Weights of a small GPT-style language model, trained from scratch on English Wikipedia.
Size: width 512, 6 heads of 128 (3 for keys and values), MLP 2048 GELU.
Each number is 500 + 40 x the weight over its row's rms, rounded and kept within 0 to 999. Layers, rows and columns count from 0. Numbers have three digits each. The size before them is the row's rms in percent of the matrix's.

# layer 4 attention value, 384x512, rms 0.0988, rows 109-217, columns 256-383
095:447546575489481552520484514488573508503509510433509451545484474468481469499540528550505506510533506593470538491493546564531519474465558465526500521504476517493523521523548480477555506519455608459511455468406521531476491408519569491461508516474565433544488531446496497479509481518489600510434520480529514490518501435474530466471474470530517538539453465501427462502535533538523520512525
089:461503508510482497469531494554500503469527505472524448463555492520487526536467429462553496492570543507591492540523500464572595509515566487506496489529549470487491456522560544551530449501507455496564579449479550455476490488521497481470538500507516533524449478468537477465608551491529416474495488547451575466488478470525516532512509529511506446422480448441432577448491443520496523548517
091:532463491565519501495419470539481573459465446418449452486486499490470497492500523493584474436531526521541464557553513487541525531562502522384556516564517516457503460537453431546420431552379493402454534560541455463484520493438510496486475508456500508520468558519557473535493557477467446465523544434467519570513491559505478543526458492494510495539610573557491472533541510549500476534437
093:478490509525473456429491560530495541559464498501424399399575446505457523463506519534546522542540482470515482539464493502446537474450455490473507431520514563536412510522526499494479496524482531519454488521472514497554384502487467440482557618529549546433501492502468518560470500566556519507478494513496533491558522498525530473461548613429500519540479403507523446522527554468515547497478
088:495574518472495472385507514480503461494407489562474498514532466572538469442526459541534493539473499461400565524616489551462535463582466535485482550587488449540503528485438520518480493508521431540546390522486438477479434471556433465507575436482509483542510539454538477506546479557533500476516479502540511433483485544434486511449480427452555553444521483520462501545508483544465509520426
090:501500529475501484478594452590471519509490504511496479527523520504441462529451470452561416515491592464491516492574486502541604600452511471577531513451499542605541520524435532442479467540452443502487573551492526508486533441550510489482522477491586459614527517483516446430555488507530499546468525482473514471525499442466520530511481500478481551501524524447490487483433553481528531468468
088:526396536497538469570498456459452500572488453455432602451508521516534443615430452522514450503481463477512494540456507451545549546432571546503513517508566419529517451515584461521530527481539462507376486487564475517504443491521493491582474497473423486525478517580559458534444440501560494509505444580539493537499467451465569465562544494517552440514480510549533521518521519543517482501455
093:519476518517545532581502466509485393455439460478529429570488543500453537499613499552497485444386477530472452513509515457448527527417512471519472521537505555590510492528558546483516490550530484474457519483460461495511544497451490527520493428492506504523525507573455436516524548497470510436469511471453448411520491543470496476502511530516479561499464469453522570511447543506511430517437
091:545487471564438439532470448482473492561460446476458501438519450490456532567449564479455499484465528487509531441468580514465450497437525527563548560476502546535449513600489473558551483514495533534476580480460471475572400500542435494502446493541457510494531445498571483504441501487478477477511424530453518468523491491490527510556497458477499508433486454454505476479484596499500475500392
091:545506545485519450465465483484502514574514471469500413466451481498508496508440557485492450462498488502506466510490480557472476499485516530426504466458502517523552468559471558481495526511553520481596484490541520443442542532534515491561539455528483538535485510586495477457534525463508478505523522467584453465601519547401511439410466533506554534503540479508515523464504507492526500523491
089:528430523474543516467536463506565453445520465484476466524488473483505451426543523520493551435483519564431459479480400533548502459485441452589504527543541517540521536527530523520532434551519507478449458521438575550519476545526533469513497510493495543499581531543518540500523511455505453487477486505478467386536536504568478529487479479476495478513539520481468473488598532399472577502524
091:433522475493514603518501533464484480624490432537533501495573526511565480508440521474499495463488504440460566512487598480545521512499513554574520451470503515415363530553470477545536506506529472487488519474413500498448506517422490498518468474378496537541444548526525485503501509464492499495537506525481497502471547515471467418466499416534452514482455496533511445515591501428547466557551
091:533511604528477479571432508534538524547521547544446559412460469435459482545505376536430456459474480436517482471493477421596480516503514483520440472506505462589505504532520512507440516418498550544482530482466497501572444537512547513503482587480462536536497500451485516484456534508463477462512505552501573535529484511562536487477490489487462438469482455525476563534505507503522557481459
090:480490556493552558542522503530496460497425484511544492453424515482404509469481400465514498404487476542530459438505472498532581389532464519477450501490456517454437538520551459503449421470519491542490427529540502479558516524436453534477493544484517498506496483480549497447478523499486464492529511574446508501474445550528531584568492434445485485487517491503540490525571478480547478486474
087:495575529468508484608453436477421560451471489453575486489467522487423485485533544495530490458472479441591473483513509505472485565444521501493418448487534475501561479441454491586496432511538467506461439465490468477501510474477524534546463505472477496533517521509537471413518510497556472428522469548554475516569574567469554496583426475468553478514550441561461540479504461472557438528413
088:482509541580461489493526502512404563477429483559511544477478439472513562617492479483450473450562506485523556497498496491511430469511532544500519446473500531518504545510556589440486494465570544495417517474475521504460461534426518530491408468489538452537414545493544469541529554565462459456464427465484509424503555536459518432510565493469530532563555503590595547510512495509520486489507
092:516531494507499495480518454553479568518551497542483451471481534510439518511472527543519483513499595551556499497529666413510549477486494510454527535480475505458538467543512539465522469549515518522540490489494542432493483484553542554477520577426507450508512444422596468425575435475530513506550468439518518492479519505488474550449457419512528420441506498556530503469516510470532456461496
093:522430519498538549561597477526523490579461535590499556459470587491510465570555498488479440530489495485523446495557481489530472467528454489483478519460462494566541526562526472467535590481467522500507494513488509491494548496504511460497451439469534539501478499517481542545541540484440462453548506459518512473561496483415527565588544506524592485485465485542452518522547454400579476520478
098:461493504437519512479485453519499441354495513477539476505490518498439480501544539488569538472569501597494454479433548517517573525432513449495472466479420528563484496465503485410476558477489436516507481536483536490561494547497515493516491502567463529537532463543501523502475566511494492464479510463457532469477503428444511485555495454483500525508523423511408485503489549517509493500531
090:508463503565524524562521576536537541571476524487486572414558508381478501524530519504476471539483512507504468585545456483471469481475472490439509586440529459483442537508464444515570446547572404546514521501486502526416576543487500475407457480553587543535539492533522518504474536478491513511460530529410489547515511463455529490528502492466484468460483540554470436538466504516507522538551
095:484489480520534482460586494461534476523528453472415531472494509527513572480528527508474459487504542427440478487522570526472449487473504483513585493430557502513475509503520525487478423462457591427500474452486503536477521482530525475445433451472503509509539501493476499525520502483439571500524545475517494488513474494494437498509488625539460500498475548521467472474488535528495541538487
096:570495464476477434555550470557556505516524497562539446532443541531506470472485509476506463524444502551551385549488600482498434502514444518469521579467474543514441440510533494516502557550508480500485466495542465400490518498506552500507494524537510518478515492477533460407495520495483456502526499504541575510485456554415491494544483505518457491533534514571478490527400535480533542450495
091:478556423470468468529481512496520536497481524558444451574478521570504598524431472511504496516498520556475470479483449529509443474434478522515489510497421489532484545535477479478514537400460491512520544545514505408492495471468462464516453499541454483524510564475483567472509468466445534497446520514505511466577501512521555538463494519575539426473462496500552398535475410538579506459506
093:542482549476549516525480511490517503475578510482498580434443488515482530567517539450412454522449520470469518446514508444552470531493429559517486476532514462535519450451465508501566425442541450523432530552474419519463461515535455473517443513504511513584507457527514468584480526499519488547481545494477502455460451512507513531512492553579455519476516480416493426532541497505551470481503
095:479451549498515474506510523528458446448580526488563475504452476496490511429465389542414494535524494474494513486479545550561499464554501539514548485474477438481535459526468467495420441540497441462460496529367485471476475430532520421583541515465478588452463444423508547594522448506487538551474464501599510545537511455477391464516525452554446446515484481534504536471557481539492540461561
089:446473553515598492495417523495547551510504520432449505543476556497472504450554510532504513480483537532513483571471503430483515499459460559469516482466499531529558486494490538520552475536498552466485457495495512496493504467527475560503567536429494582418447550523501486558523491458463517457510488490517484561508472475553487469461487469529446497503550484464486530478503590468465473483428
094:508438540508478459544473462501491483523511480535530520390573418455463495471537458549597514509496465470574488496533516519528501536491453444516470522491521511520496518484517464495430456543598520451430477480526500456496533430501504488554548434430514489491489535458483493491519507524492516459485552465516493444562467443519501481509544457563560488449489466563533465493458463478515472536455
090:420501480566488548508490504448452492482512484525546591499470439523489524482423511461469494468474521474510502536508526505508494449431470477454491544550457500544488456530512509471486532446487504493467493499440430424530487518555522555450393517455500510530451591476512507471514499493540517472472486515418480449466558516561499429517501497508503510511520511516555571541491432545565498465531
092:471449417508493487510457495504557521497442489411447457435469478485544485587478560481568544571532566456500482454541447503492569504596460431500501536548485481467462492450504540581480459551539526477474447525501474466502530458520547511528515487476502571507580495550469503442589459501543514546513578529453417476519478561505555578529488476490517487600476509479524520536472413449517506491528
093:503566534486455442472502469440492481440467508498600421502437504558520516499438498501511530439522513531496460538477454491517542497556472444534468545581563455473495581434506422574510476497484496454475485409481532489492510468558453484473421484486477509481521494490470481460519546550499449502501513484518380546416462449473519543474556483626549489553513500525470519538458540551578444537459
097:446482464536574471509485445556448476497522491525426521509523531523436469544488467521534516496443442427573481437461486492517502517525479562537489536513532512456567509448557588483491537541530500611584572548544475536508476478436502573446568458545458499446399529482529522459455492478469465459536488525483465507536570444494545488503439478429555473501521493451435559511473478554535486475528
097:497503406465545435456464495533513500531432389572450544517459541511441547509561464443493437472475488561469555534481507464547537471482433518484492567435574488529480473537556495578469537556498520447476501457472438475513566456441519586528545455588527398553509512509466497528504447477561512436503525509527563527428522532447533463488484546497554583511538528521506514457512544518474510503534
090:462481479556502510517484458488547514523452499462458489483477519484567461436516506542464447528464458473558612558482488470480516508522525545454463572507467464475539469517531464452494524532580486476564489514464581499448515551493505449541478522485504553434515497474502511506506543436540517544548548521513457479486526534466515449433492472516516519461543513561457472461507510538529553550472
095:510453532484457467552455473452533519491499528556528534490556448512438546493440492549428514518546517459526605521470521513486450522408544516512514489459461443473548569539506561556517566523478501519505474504509494415464432448507487534472496479533519475530472487467428511432453483534462507487550477454427496507491526563537462465552534575446510456553486539547494461516519500524501562502543
095:558480477453508501521457485477505497546431479524481517496468470539532523478507505468484523504472533491557490575513534546577489580582529451511463465602519510493508421487528503430551572489512473525550471522532560537534478483474505510476503539510516551574540556467513538486423496498493502552486504583526546483567428568485466511483487523458492479602539508566504427430414481499497598512449
096:532484577490516549530532443498530540510473505484473567465476543555530495490494459523447470433474512426524447552465449521494474537468582553513484448473526530440482473509529518543550513456450481405468527477548556498454482443493467460458546498536531525446582502486483477505498541405510485545548478486526501512586497504491508501515480508503511462425551456513544535464479520464503470521470
096:488535501517549508440553492508434560486453492444534488457505485561516476460489487529534446468442487535481581519515529477458527467472485452507529504574483491530472467525485448493454555536532453450472466526504540397522479447525555470502478498514439491515499484477492423509503481450505476549499516539488501530566523516424525477473560516522515494539500522486486555531483572569469525507481
093:502522537492442461498442428521517413511479497466509510566500508358472489509466516499497489488462517500440479490509555448513453536552512540542512471518462459478449503483500519479433564448547530536593480531446504500505501525553475536528516514541520574537504453591457509525479488547471521507502483436480489512533498549436545507487492551511457511532453506491524516529498510554486529509526
099:516460527454534576444476472466572585494556546489506553516526504487514519515464536507514481503501467462515445502447495500418435511486580539507532468569477546519535455521532490469471464537475475469515455502444477426533509499504475487554469442530472453488540500479506520525540467559541512483518434479504536494437523421477439528472479453470504492475562494479534511532543491489514544510524
096:519485508460505501543520489480527576459489503497497483483554475513505509435554492544508518483483544554508490513512510533553566461514488468546560549479577404536581386482492469502501402447519528512506545434549469489477547452535454535540489538464498483513499515505512539548511447459498547491543559487506560571472465498440440446465566549465556475591485477516495468555569442485500559495479
098:590491453478519540518490579490529501496545504509483477497485563544562537479452459501508426521475533439475520557475545498516522508536488526488511553517489478520525573493475521543531485494477488512564460471418495567473583480446528552504566584571458460520484519453557535450442541531519596571529531452543521460531535479481529528420498510507506431465499480570566510456492533441443473510509
092:512570536551507535553548497485481476505410450488525455516476517522516485502532486534554522453569470444489549456489509492528550464503526449466510481471542426532534504480492522593481408558398496497480471577530551576481519465503493577478513551494446521542527474443589538430511527435484555486503483526467498504429487445542476479512497529551507550547492508524454516562458458482467544437431
093:523530500474470463456470540450479508433463546564504531534495469501510537439485516500474463529533509539532477517466462500492495439430493477513519469548415544542487415482567495523543527536535492511537524517546472548560441473388472505608531529492482472504472437524527480517408486572510540537486578501468530573504500539503489583471399496431521530495506466503507497491510587525510509581474
093:508562541499509433464451527561508554502450555552474526533499462479512467513487571502463465439552532495484462489443506486568568539532467511474494523474471475496483521488527450447479493501414466450453479502499416517530433462525513542517498446455463518519553588521518520523483539522505481489479475445512493439531517519511487485578500584470478443505457489544548471497453504528534501479532
093:528500492531471475557532553490387460539537484528497456546527537508440486507505540488548458537453577492515510440515476488465470525534429518490541524439478499509458483456544496448455560528553511531447482466537525510458527441487543460590483522522497478506515460545474484521485493537560509440454477514487548487467504582469515474552493537461546467538506530510524519578488524476483446526552
097:475472549479546494528524428505499471474528473533500540476546472452522567460473588498444543482584390481463516477492594482520463495492488544495548560469504473655566489529515494557557481513470513474552487498497481560523497522535483601525545444511535445446512526487513533464457551621515543511487507455482502509607473448441425561413458563486490496547500471521586509525516517485509435468482
096:551508479464516486501519417525547478581476507517545445433507505424506548459558566477480425456568448495551454496550523513530475497518521520490494529534529481477462509507473535510531549515475427460470550511472472512464486473522511472410541491501458442499550460529486466542513528511524475523454445510497512493519494380422396526452528497536502531525554541461522498474532469521486465617465
096:433524467529482447521536503412508512445485518458487493513478475483528450475502533553457504470514528433523549500497528513499531467523543532444504528457449515522477528570466460429475476543480528491486482440456620423437492553549428456457528474494557494513554504460502531541551496448484482526425495463500589582433482539479412472510562552419481505433524475491497526462484530507501486580518
097:533473528490603437520515510472502504471461508541603543494491473434498500578467442427439474526476514574507502459513502503497524500468455500509499482521409511444521514450575473487459498485512463540446522528533521492565498532494516492479454428428462596479538527452497473532435442484475508602475469408485477478451546560553498466457497474488515441452504472503480449539535504525430548410457
092:486450529496517513477578493485480500449481535473506452615490506486496486500516399486451566526533449478462537527476477480520511504486429514554483550493556421512531576444526550523534555515553563478448570548459487416544499504565486555489486510471435477562553462578514493464520523514473474423507476489489474499470548491522479413581538476506543603499560539476490465422502502492486502446507
089:502520527452553428511528509459498507488486533525522554445471501587554506439463464459517606539420492513491551458511534546356516469481531491505470493481552507492535520550533543452480466477547477428527546468497505512547504540495429478486549558463466504408538508544491454501516514470506478566520479405513514520469509494497488463489534542505464480515502525451503469547572482516537413553480
100:500533519456538493433470494499472439458502509384472527520563506549414506519555474405568563486514532466491419521487534464453571521527451517545468482486484475467511441488525555527519467488506521454474521478477509494549504515507578489541503467536524481476501533534467538499469483542496536490512536472488467487487522561548527491537515457446445501480541548526498483587507569531482507504555
094:519445476459522504532472593471474499514556507469541549444514482459491489425521452425555494560498502479520512421488510562544549517512507490477504491563527487486559511493447550484537559553477528455586537523534483499562460472537486481469537526521476544450517435492474461492607425582523494519480477431557527511513467493527490450527468519466455449545431448466562473569500505461503510557454
092:513447530490516448502461497478513441508535518569479483507467499426499510533468516479512616437477544569504497505505514482493508477501444478571481532508564509505512586555496528503538490520451538473508462492492488488524492476465539517513498486515458558526515533497491471398415515488548584529486457512512461538450495448444503448498377489411516500523511474514475537576510452465452557488524
095:515521451467486499547489477439446532543472474476505468502443473452459587446521517527461531434545522534518519545411526486523476543564447465471520470562488523470507584488532517549503445483500499508536484500584545480469499524556523573490483472509458518550475544491480466420551476472551511530502463490536546464479498426440482543506534500485441403491521523551493459446505503475523535561479
096:487540490534529442491442464507506524522525493532393474510450428509565544493462504482450502541473493456497550446428499529462447465505494460545484387478502588458497594419537451450517501466574556522552503510518458532417510463565506482559446545513540455508546521471434573606535543547452455457526473542520543464449469458552515615498544443477532483583540535479548520535490514496489566450524
100:505483506427464537513548532501448532511411528578489446544421579547553454538446563496416449524451528520511489470481536445546514535530414444484443526444505478459490489496455498583522416512522408550534516489422479407490479495541472531539407455446484522452420425447458504485474491518466522476504444518474494440549495463532462502436452567448486406477484556521508449450536493465500559514507
096:467477506428473425499461481458565498504585505488488519557611512499428529386530488483523547482522506553534473501440419456576477490502486494400515516528506441457543527533543566461512515489480512544464479515535514542469485494515536495504482519524513515497543516520535579498492545486521551466567456440465461513443518474504538480524488523501518497435507465460470518460550492568558454431571
091:556554486468481448499507504555504516476583504507479522487547559400471480495613453550486454497453439498469501535445485509458527388529568480480424445500603530488478509531513528541490519496429501488505503426497487485495520463559531532488504499514519581528554490484507489485503509517487554458520559487577558503509507543492547473533491518495483506494486497539499497495517487490573557532487
097:468522576488512451515469482496656483563507513543454511501485509486481486458493541451493559507525512447475475474536530515514532511508457536473398463449495510467520494549496564505500520435519541490502510486483501438525516598424476497476443523466528523531494438528547477485566539564515450573530513516465518540490505492500536466441472459567512474500530526388514526446508445523446511493494
099:507475538605442461470537442434480421492483466508494472524514525515510462552529519491582538547553565435498459549542484517548512540466500475590526572479541441579483475458486445514534536516531465483519520474518518424516483458525503502495489563559462506554483459547482473443407513444521449506539413519464532555419506568550451515540474558573510458459513453449511432501563480545475519511460
093:451462476485465501499495532481456532553543445435469502546436536521499477469519497476524568515469453482511504513493500494511586496498486463533577429482510486502563490495420450489532547467513450488460519498535544446514554481491467502558498495530525552484526535527507493477559551472496535469474530475484524512516505463475480523482517421474494471502535509439577491506475461497457532529461
092:515591485476534478456563473504470467454434512516543512501450474553361548563514461408408475475509468490493498422476489500490496487513476457473472476489520483496513437502528576563482484456479466473485518490442522479534593496540478484495458514514525447471439460586387434464508501423456491442515510521528551494559515565525536506610399503517533512553458495468517505488572403490574553527443
090:504517494481449498483504479461473489442541457584444550457501436540535510562516494556559546449506478472473518561536443452579517499456518486486437478518472544479497514467516554495584525424517553466506528505586452504476483503517518469541446518561535470522500413553479531521442511552543501572491485486527476501485473545464448536468515578542558517476474478498418540478523497547518518546509
094:500562540517506503498527448475495540581488537507480535534543436502531472515507610503476436557510492465526457522544512484420419482451434510517521544474464526501463486490449464466465521417519461544523528498491537515488442586518471514493473466534542509522515465493509547442525517455481514455594416422530507506455493539487486566478418483508497498509444561526497471481478503479463462533516
100:560446463461508529514522462476523516537490507479515518509564501542496452502607462476489495428542563502511484540506505614490544485507468559506511529497549485509526499505469471463533419567510466525443501550579516554515516480542437479479488479477506537448556501514511521524477581452485473478560574457425531535493511450442429529492503480547467511526499497409482526539457562484432502490492
097:490491513518514549444619490543522457494514521569488490526551473486491464551401466454500514525481415555560530455508439427480431513460537452526523535526501565518494452445464522550501529469445486519461564469495458489426534394511576422536488612512496506500491522483512486482602509533514542453505541498455495516535521491512434457483529437525433523499488498531431504497523524484518428509462
094:521481514492509550541485444450473582472531491491511540524513524445437446559446486529475522520478514461524563518525462476508535479477507541469526471495481514515586504422465508533520493486482566505485480611485511528439487517481520434525576471475514456528446401513511459591558488542401528564525517502524474510543539418453464512501516498503541466515424543480517516435541503484565561471482
101:440532519549576499515494455467473504498507531491564547563494476521559514461555535532547488544376509491436531505463497533532543538538479515530572514428509495457521511549519555481503517548530534509492493499501472559542519472594520494535508476499473535519515488496517505463513564421506547425470505479535446502551489483527505523549537494484504456465517523591518525556463429480518531438409
095:574513538474558501539481491432504512494483446483455482454440555503559504518449483447427498541550465541522545509478453509455541554547568563505512507475542442449547428482512509493456621545489459482568513436547508532455474478478470511528618444463459479535564472515487491456474495510518475522508521453501507513417549502502544568430525553398456481438439488529532463480493573499546491500500
097:531459456590521447508522432488543532562506406545443519598427471440464439549444480490500500489523497517542516541506480436458479454481616485425446499559467489482477437541541479480562523526592449488472480490530495541548560559469524463446493552519504529493516458469509549448553469415470484460466479516565473446476507478519539463524516502444465562474517515502483495514453530480499500509451
098:536464510486576509450509506445505577488462438479530484465522401520560500524446520489511542512489493462454467435483430447472594448573508467502481475458419543498505431527516471466473524369526514517498500511472423510399430490434475536489534458492516495497553488533463449531516505533480504489496384535512513498495368504505547441490515514480490574500469461545502518508487509505512526473511
092:463453474510481495479448498484488535590396553508499576511551450462498547482536498526491485452492522503511418476564512503564515485493455567530543592550521578459555514595515449535521498502556473491468591473589459529478399521517489456505477465537515521531521511425469544579524490538502439473512515440472535516501548557534523468453500513513525464572444475493584511446492470529580525544527
093:427557571538495453446548535538489582574525466549568472563496543453424482538505514527512577505503517505575498522525496576531524532537533443528582506539426504518497550500467441503533579507585540466458526527536480474420473469511470525487534486490517555485444525540477455476515556457456478486489566486455432593477566547538485516469540478430516555538509461485464533530522532501445470508415
095:501428542438514541446436508509507513475565491528501595554480517553481559464484512493547551519515393454570458492487548441519521497456531487539490503482555451475491523480472496532509560490420491517488528440504547513459545495492550449490524522546477464454516487505470495527553473513428523485477524543462539514487498515468494370495575496489433457483447495488468444537452457451541470466509
092:444497513513491473490407438542525477479591517551560502472524451564540446486461493561483542493462515561563518504453482519505526544583511483461532550501503531580487527478515575523436507507446521457462474486478518611487463483491547473475425444460532524546416552489515467484533531521479512527517459472420477544450524472443453549491461507532521469501402595510477505497476512458583511490502
091:484449476533493566442508510517544451505481510524420537562495426515518482460578461556510471470474441521441579541444485506518500498526529575519513514520502510544494486440481523491518504502463516518543490482473509466493469524497450512557531505563488568535453529530478438438496442497533522528425525405556456500551451435454489588469591463529461431517463477500441531518503459518495501525443
093:456483495554532440511480570557489511478422499446534484459551520445520453553486527456411476497512509449458457559537509444487469440519512537504501439536461462466521477511501514506471528478515442531490576450461567508554511479556416518525527499541457454548486451564463510398371476516551544553516498509453588518462541554366539506471486523459440430494452569523460559459479452531492468458469
099:520494509483558490451513478511511445534508508468466484461531556534573508473465552477502456491466477467501589522501473467498531452470507542575462537522480530497476428479460523454493484477441511581423473519476525513533551527474523477505423493452458523467555431463550504463555496462525442499503397559571467533482518533517462470476533506526458587538522605505502513486515481425409559468475
096:471575531550477541500456507521579496628467560522526512491513545529575469509557476514531532488484516496448514525485497494543555518491418538477479465465529506512500458513486450455471492446531601481533432514506442553528493517416467510552514566495464496440512489494545432484506550582585482527499547488512413477494456525489484437438511541517549547539504485465478573488476426462500502471574
104:594511487527492568506466492460530531464521462494496497504453458574504481474523579512453437537490472485575526387480503476385570512443458568552441541493501505548428428518467455588513417479516522522556496522563516447488473541451484477540537514474518538551473536482508494453481538500516483437508560524449528439399535487603500523527528495451486436496529530444486525438517476569525477461488
094:491497492448540516454584509486498445513445558489489528595573471589491482575520507481409500466537524457498542481519482492503540473573496416556412503538486527500462533495483531440502479537486485507566478506494547570531503536523547469468511475468497585474536560521468446453451498537507400547538513527496489528516528432496491538558530515505513475554475497495525521444492554484499526455474
095:465477459528466433499544489505525506492599591496550523480451536494501529513524523460485524512473547456572543469477477429429512502516525511454501485495470435456554538549489469500530458513409456554503493477425492510542463474489513425449485464500514452458465434527511523532451479542541462530489407513468538499487521545477498562552526436501506511528460491433466488453439538499454575473478
096:514529588524507426467548493537471473489513470506503525506590548505485491452482452504522486526504494435431463571494433577503498488492416519500539494496445448497496439531511541509478442531497500525553477470557528499515521489498477506451498536551532503522437402545550434481424444451496570518479479553492477567566474487523512483448432453536478510549422476512554573516469631473417484515455
093:410478535462585481480488472473476559461484461536549474448526509514481410490447506529482451572517470480498500437531562562488514519492526570408457440484480499519563488470535521545525469440524495509555539508581470421488491509562485428498513488479469496485490583542470505536545480519502416428477532531491436559552506493529516546503521449497513523509483515516446475496451493486518444582454
093:485483504563447489511479533470526546516541457570469550554497504503486440470511462532480517476599534442503524551509464616527485451474469509476445487531456527512450458521495496502483439497492510447486418451561444492529496569593505534458494495566533459459475465443561512514547532426518531535537595478488557446571534462512514539422540512539475534415514500497457581528479494488493507571476
094:487407473532535569508617458476557493566444557516514509588509541519540491507494502498562496470563502483465508451527510516487482433462527499449544556425534504501520459528517480497584536527499452531522580484491455471478496502497399515424569494557528439605552484448561494594562512447528417523508462470555590449540408611464457488490452473470514467476485455501487510512570495462487532514481
091:502537484505481442456470563471541592461502599499484531481523491481526443560444551509518498484436485496462542525561531519442516461467494565490527490479510479514563524570544430501526511514538488479487483484540465453509538420543538445532547523510492494467524496520405492529639429471520508444518430487454400491461544480494529559451474554451423480528491547515434512512566479505516530518477
094:492476486517533501515528566455533496502530434582432540494602523495520521504528544474463522516526530487520549477487522489514525518479475514513484513494535494563548550469488487484504499476512465567506521491533506432482537494522488470525455522502500551509429556486500562513534478549452469520471570539588515493541553522537465587524451461466507517519456508528492558462508412470469555572498
098:453456469468543525511447487504483490567420558436476474500520491475454469481410500550493499472490556469504403452571495451577529455511546491513514512461452459473466523495514426597516508530450513529445469457575547468548531484554543428424506545507504499486515502488438529500533488523520525488541631476560517515509612488498505489522554524511473590537452500540506519484492522526535518538479
094:499520465541538521459559470531421538504546469491513510519503503517465522516503526507569521523469477499534523553490498429536473471502523582524466464459543539528431507528568447533543492476537556468531417488534500557551458462501481529522463503484535504581496454517520528465529488580535536463486553486521495418473534512565424556549496470461496461472492494521561499549460492485529400462467
096:534454442527517563439546511522525502490518490430482561514381500498528502484505470489511458569421455483464520492458526506468508468573503520504500500505504554486499468508565490458550462538531437553598588558537512624577545459505458457582511475469450428490570519469554477538429554526442523497485558484555421389545535490458443501462530524472505538479490540476511475508527575492460446467473
092:524526531523491585427445572561476451501486543531538504587460418445529488576530430463550568515515488547457523504442485440424532567505505510540440548469515491518488487475471550475483486500467522477469519478579466489493554509510480496486435526517502507486489481562500561471552588461537426503462476489456487496431475521521550521586505491501439490585487466533492577483463574485488455491548
097:413464524589488496410522508536536491481537552455463430484487521559402478485485601516532460550561549528502488458528555518437509485510535482521462463495487488523522462472514522500552496509477532534480553435494487450481463525472496474464502464515606513459481499474479445577508455540491466486424501484484459528507541500475468544536485554460497480458543547481475560518451438498552479498541
095:502577527522498522460479478545500407559512529480448539497507500528508507544489491503503475526544537519519578504504466509485486475439407513513480555554539472436494544538522545581513517559437564542490460534561472396541508523519449562517498472493472498496517481525497519460458544474523540438501492470548492521490470438498451450503494502423514457477481478460522535559463451533487462463484
095:514462517501466487478580510576459483491445455486457505511517482531445408475461440482431491490566552545500539527541521513447582436507464491548518476527429553519567468412491477466427540489482521528460446454435511506527506456550519448491505516476537484569498470450601512541594442383486477504558547491510534467481493535484568527541523491482525525582469530505415478493568535497505445526462
094:464484484507573563540452503508536574467435551588588463462535502477501528539521528434472504567460530417603490468502480514477547552512559509500506442550514470487492548526465550568467484529494491449446479572507528507614528472498506487596512529503519485487504507512469487434496466521522494504569359548540435494384482464514434548510526437517541506486489517592543512529522467524526528513557
094:441518547556525492498434480457505489527507485462507513536526499497519572496409421550575491469476589484495480514516477529517483431494439535534492502479455560592484466516486486497575548496440510524487530489568551439478550488507482430480498492499574577510453500594524457509496542509445556469481576471491550464449538566516499437452485459475585593494545572435463540491533555528484459468522
090:501471478476535461508462461467533519464563429450532537456457586483556508497502505519515496518517517479534514522430499479517462493462569500471481545497416513538417521510476475536571505559518455507548498427522566498515492523484456485548430580574412475433512455555471474523489544571438518461471570519391445505379524517510539509531504493493496513495507461445523513470527568479473472497444
096:497516550556467571517565473484510513515474485506516445473483499480467491500490493482406493467485599591484511506438575504399449542429462515477529567490468518437538514452447404585507466529461457433571580494492451476518496489561526467549508478561449534467533464445531516533517542541489536519576434494514481517481473527458513544442400512474497528552492442557547554465477473565468589505514
098:535470477460484486543511533525524544491529482541474462470507557440438480479507492542476549558560488538494493442427489505487542479487544450544514506491457552524462520538544557425487545449439546533506545496526531541495567421495515537481511565509487514535534530519444518508531511462533482481505523527536538566504512490519540553478465448538463473470535510526429470468540527399489431501564
095:459505523482481432445500502485547461507502571540509566526513465547470496555458510591492489534521484526525516533486496515456535487562463488510490440525520479515561457431538525408521511531518485635464506524502537516491444519530512522524492508469416499425445455520565493467544511488498545496542537551511553545484483517534491455524472499485476517549490502470498495515507578540467522515533
096:482440547443537474559491492528453545525441480496494532546497483475523520506471548476455486452451534532499550528511549436485444492525495491461476485548462526480513543467455534487548474483521540549500635494418441517443469492448572540510479541585470509490465481463488552498436457484506472596517509524508485490493502521499462495479442531511463571536424580554468484569416510587480526412502
094:515503532506511509525501514482481498548521544572529476487492505519566549495487517511496492476463546522539469495483509564540531514504487501495576481485463525473478531470543489538440517493504449509538515518515501551533469434533499552528542445528537533495526556454406484460566452543506522552482539477558455460530396562493566520537571532498410496502498464469521461467468590518509471483474
092:422526489518574471500557430481462579455547504465547421521524524532492428487544510503470449497487442466469459474502525498510492538568474486545484501509412538570502505484433577499495521515540485488450448534511440522506521438536451441478530521554455422533561452535474434542539508498458466482531520458506481503512508538507508481516545562472524397491516450547563519583463553467418524457552
092:472519461536506442476483545492498427556480559468478539456467472553424575501461484375533500476566484568453490554489468463504474502485499548532510503479433430499511573441492544458545491582457529491519505505481510501517548528467434492507420530467457434541536519512496535435562487550528440450526538466435516475464501546591483593560488473477548466477551433478460495517462486483514521490483
091:480552501554499458456498484511476451447560534511496448586472482545508466530561485488584500521479471556417484507480509493478518483429457533529399528483496501493481603522530562486480477511535509598474485514482522406452512500548447539434460504554404491555534522539470468483417436562558492545472477477460527510530482474553564542457456520556523464464485526530484511483533476524517519430522
097:504527493509520506493438552506403531501506443509510521489494423455511581548467499479583506515419523503553475488516560393539520468511461471539450570453427504462494490510442550495542483484463460577506429483574503517549509463515492514518480461518521494520423496475500514479554452588539434472529479466471519507554452441454538559469563515528513547520461493499593511496544449516517472524460
095:458537528472455479469434508463577504525465546462433529577432532535589464489485519482496432472491510514548485458479493510450530471527574455505448489484560545526493529468490534525479489532573523525550510483494470440546493480516526537551498505479501533452506462426452462542535448483525538543473441471497590499552420520488459502522469529478454532536504435483431457513471528515513497456532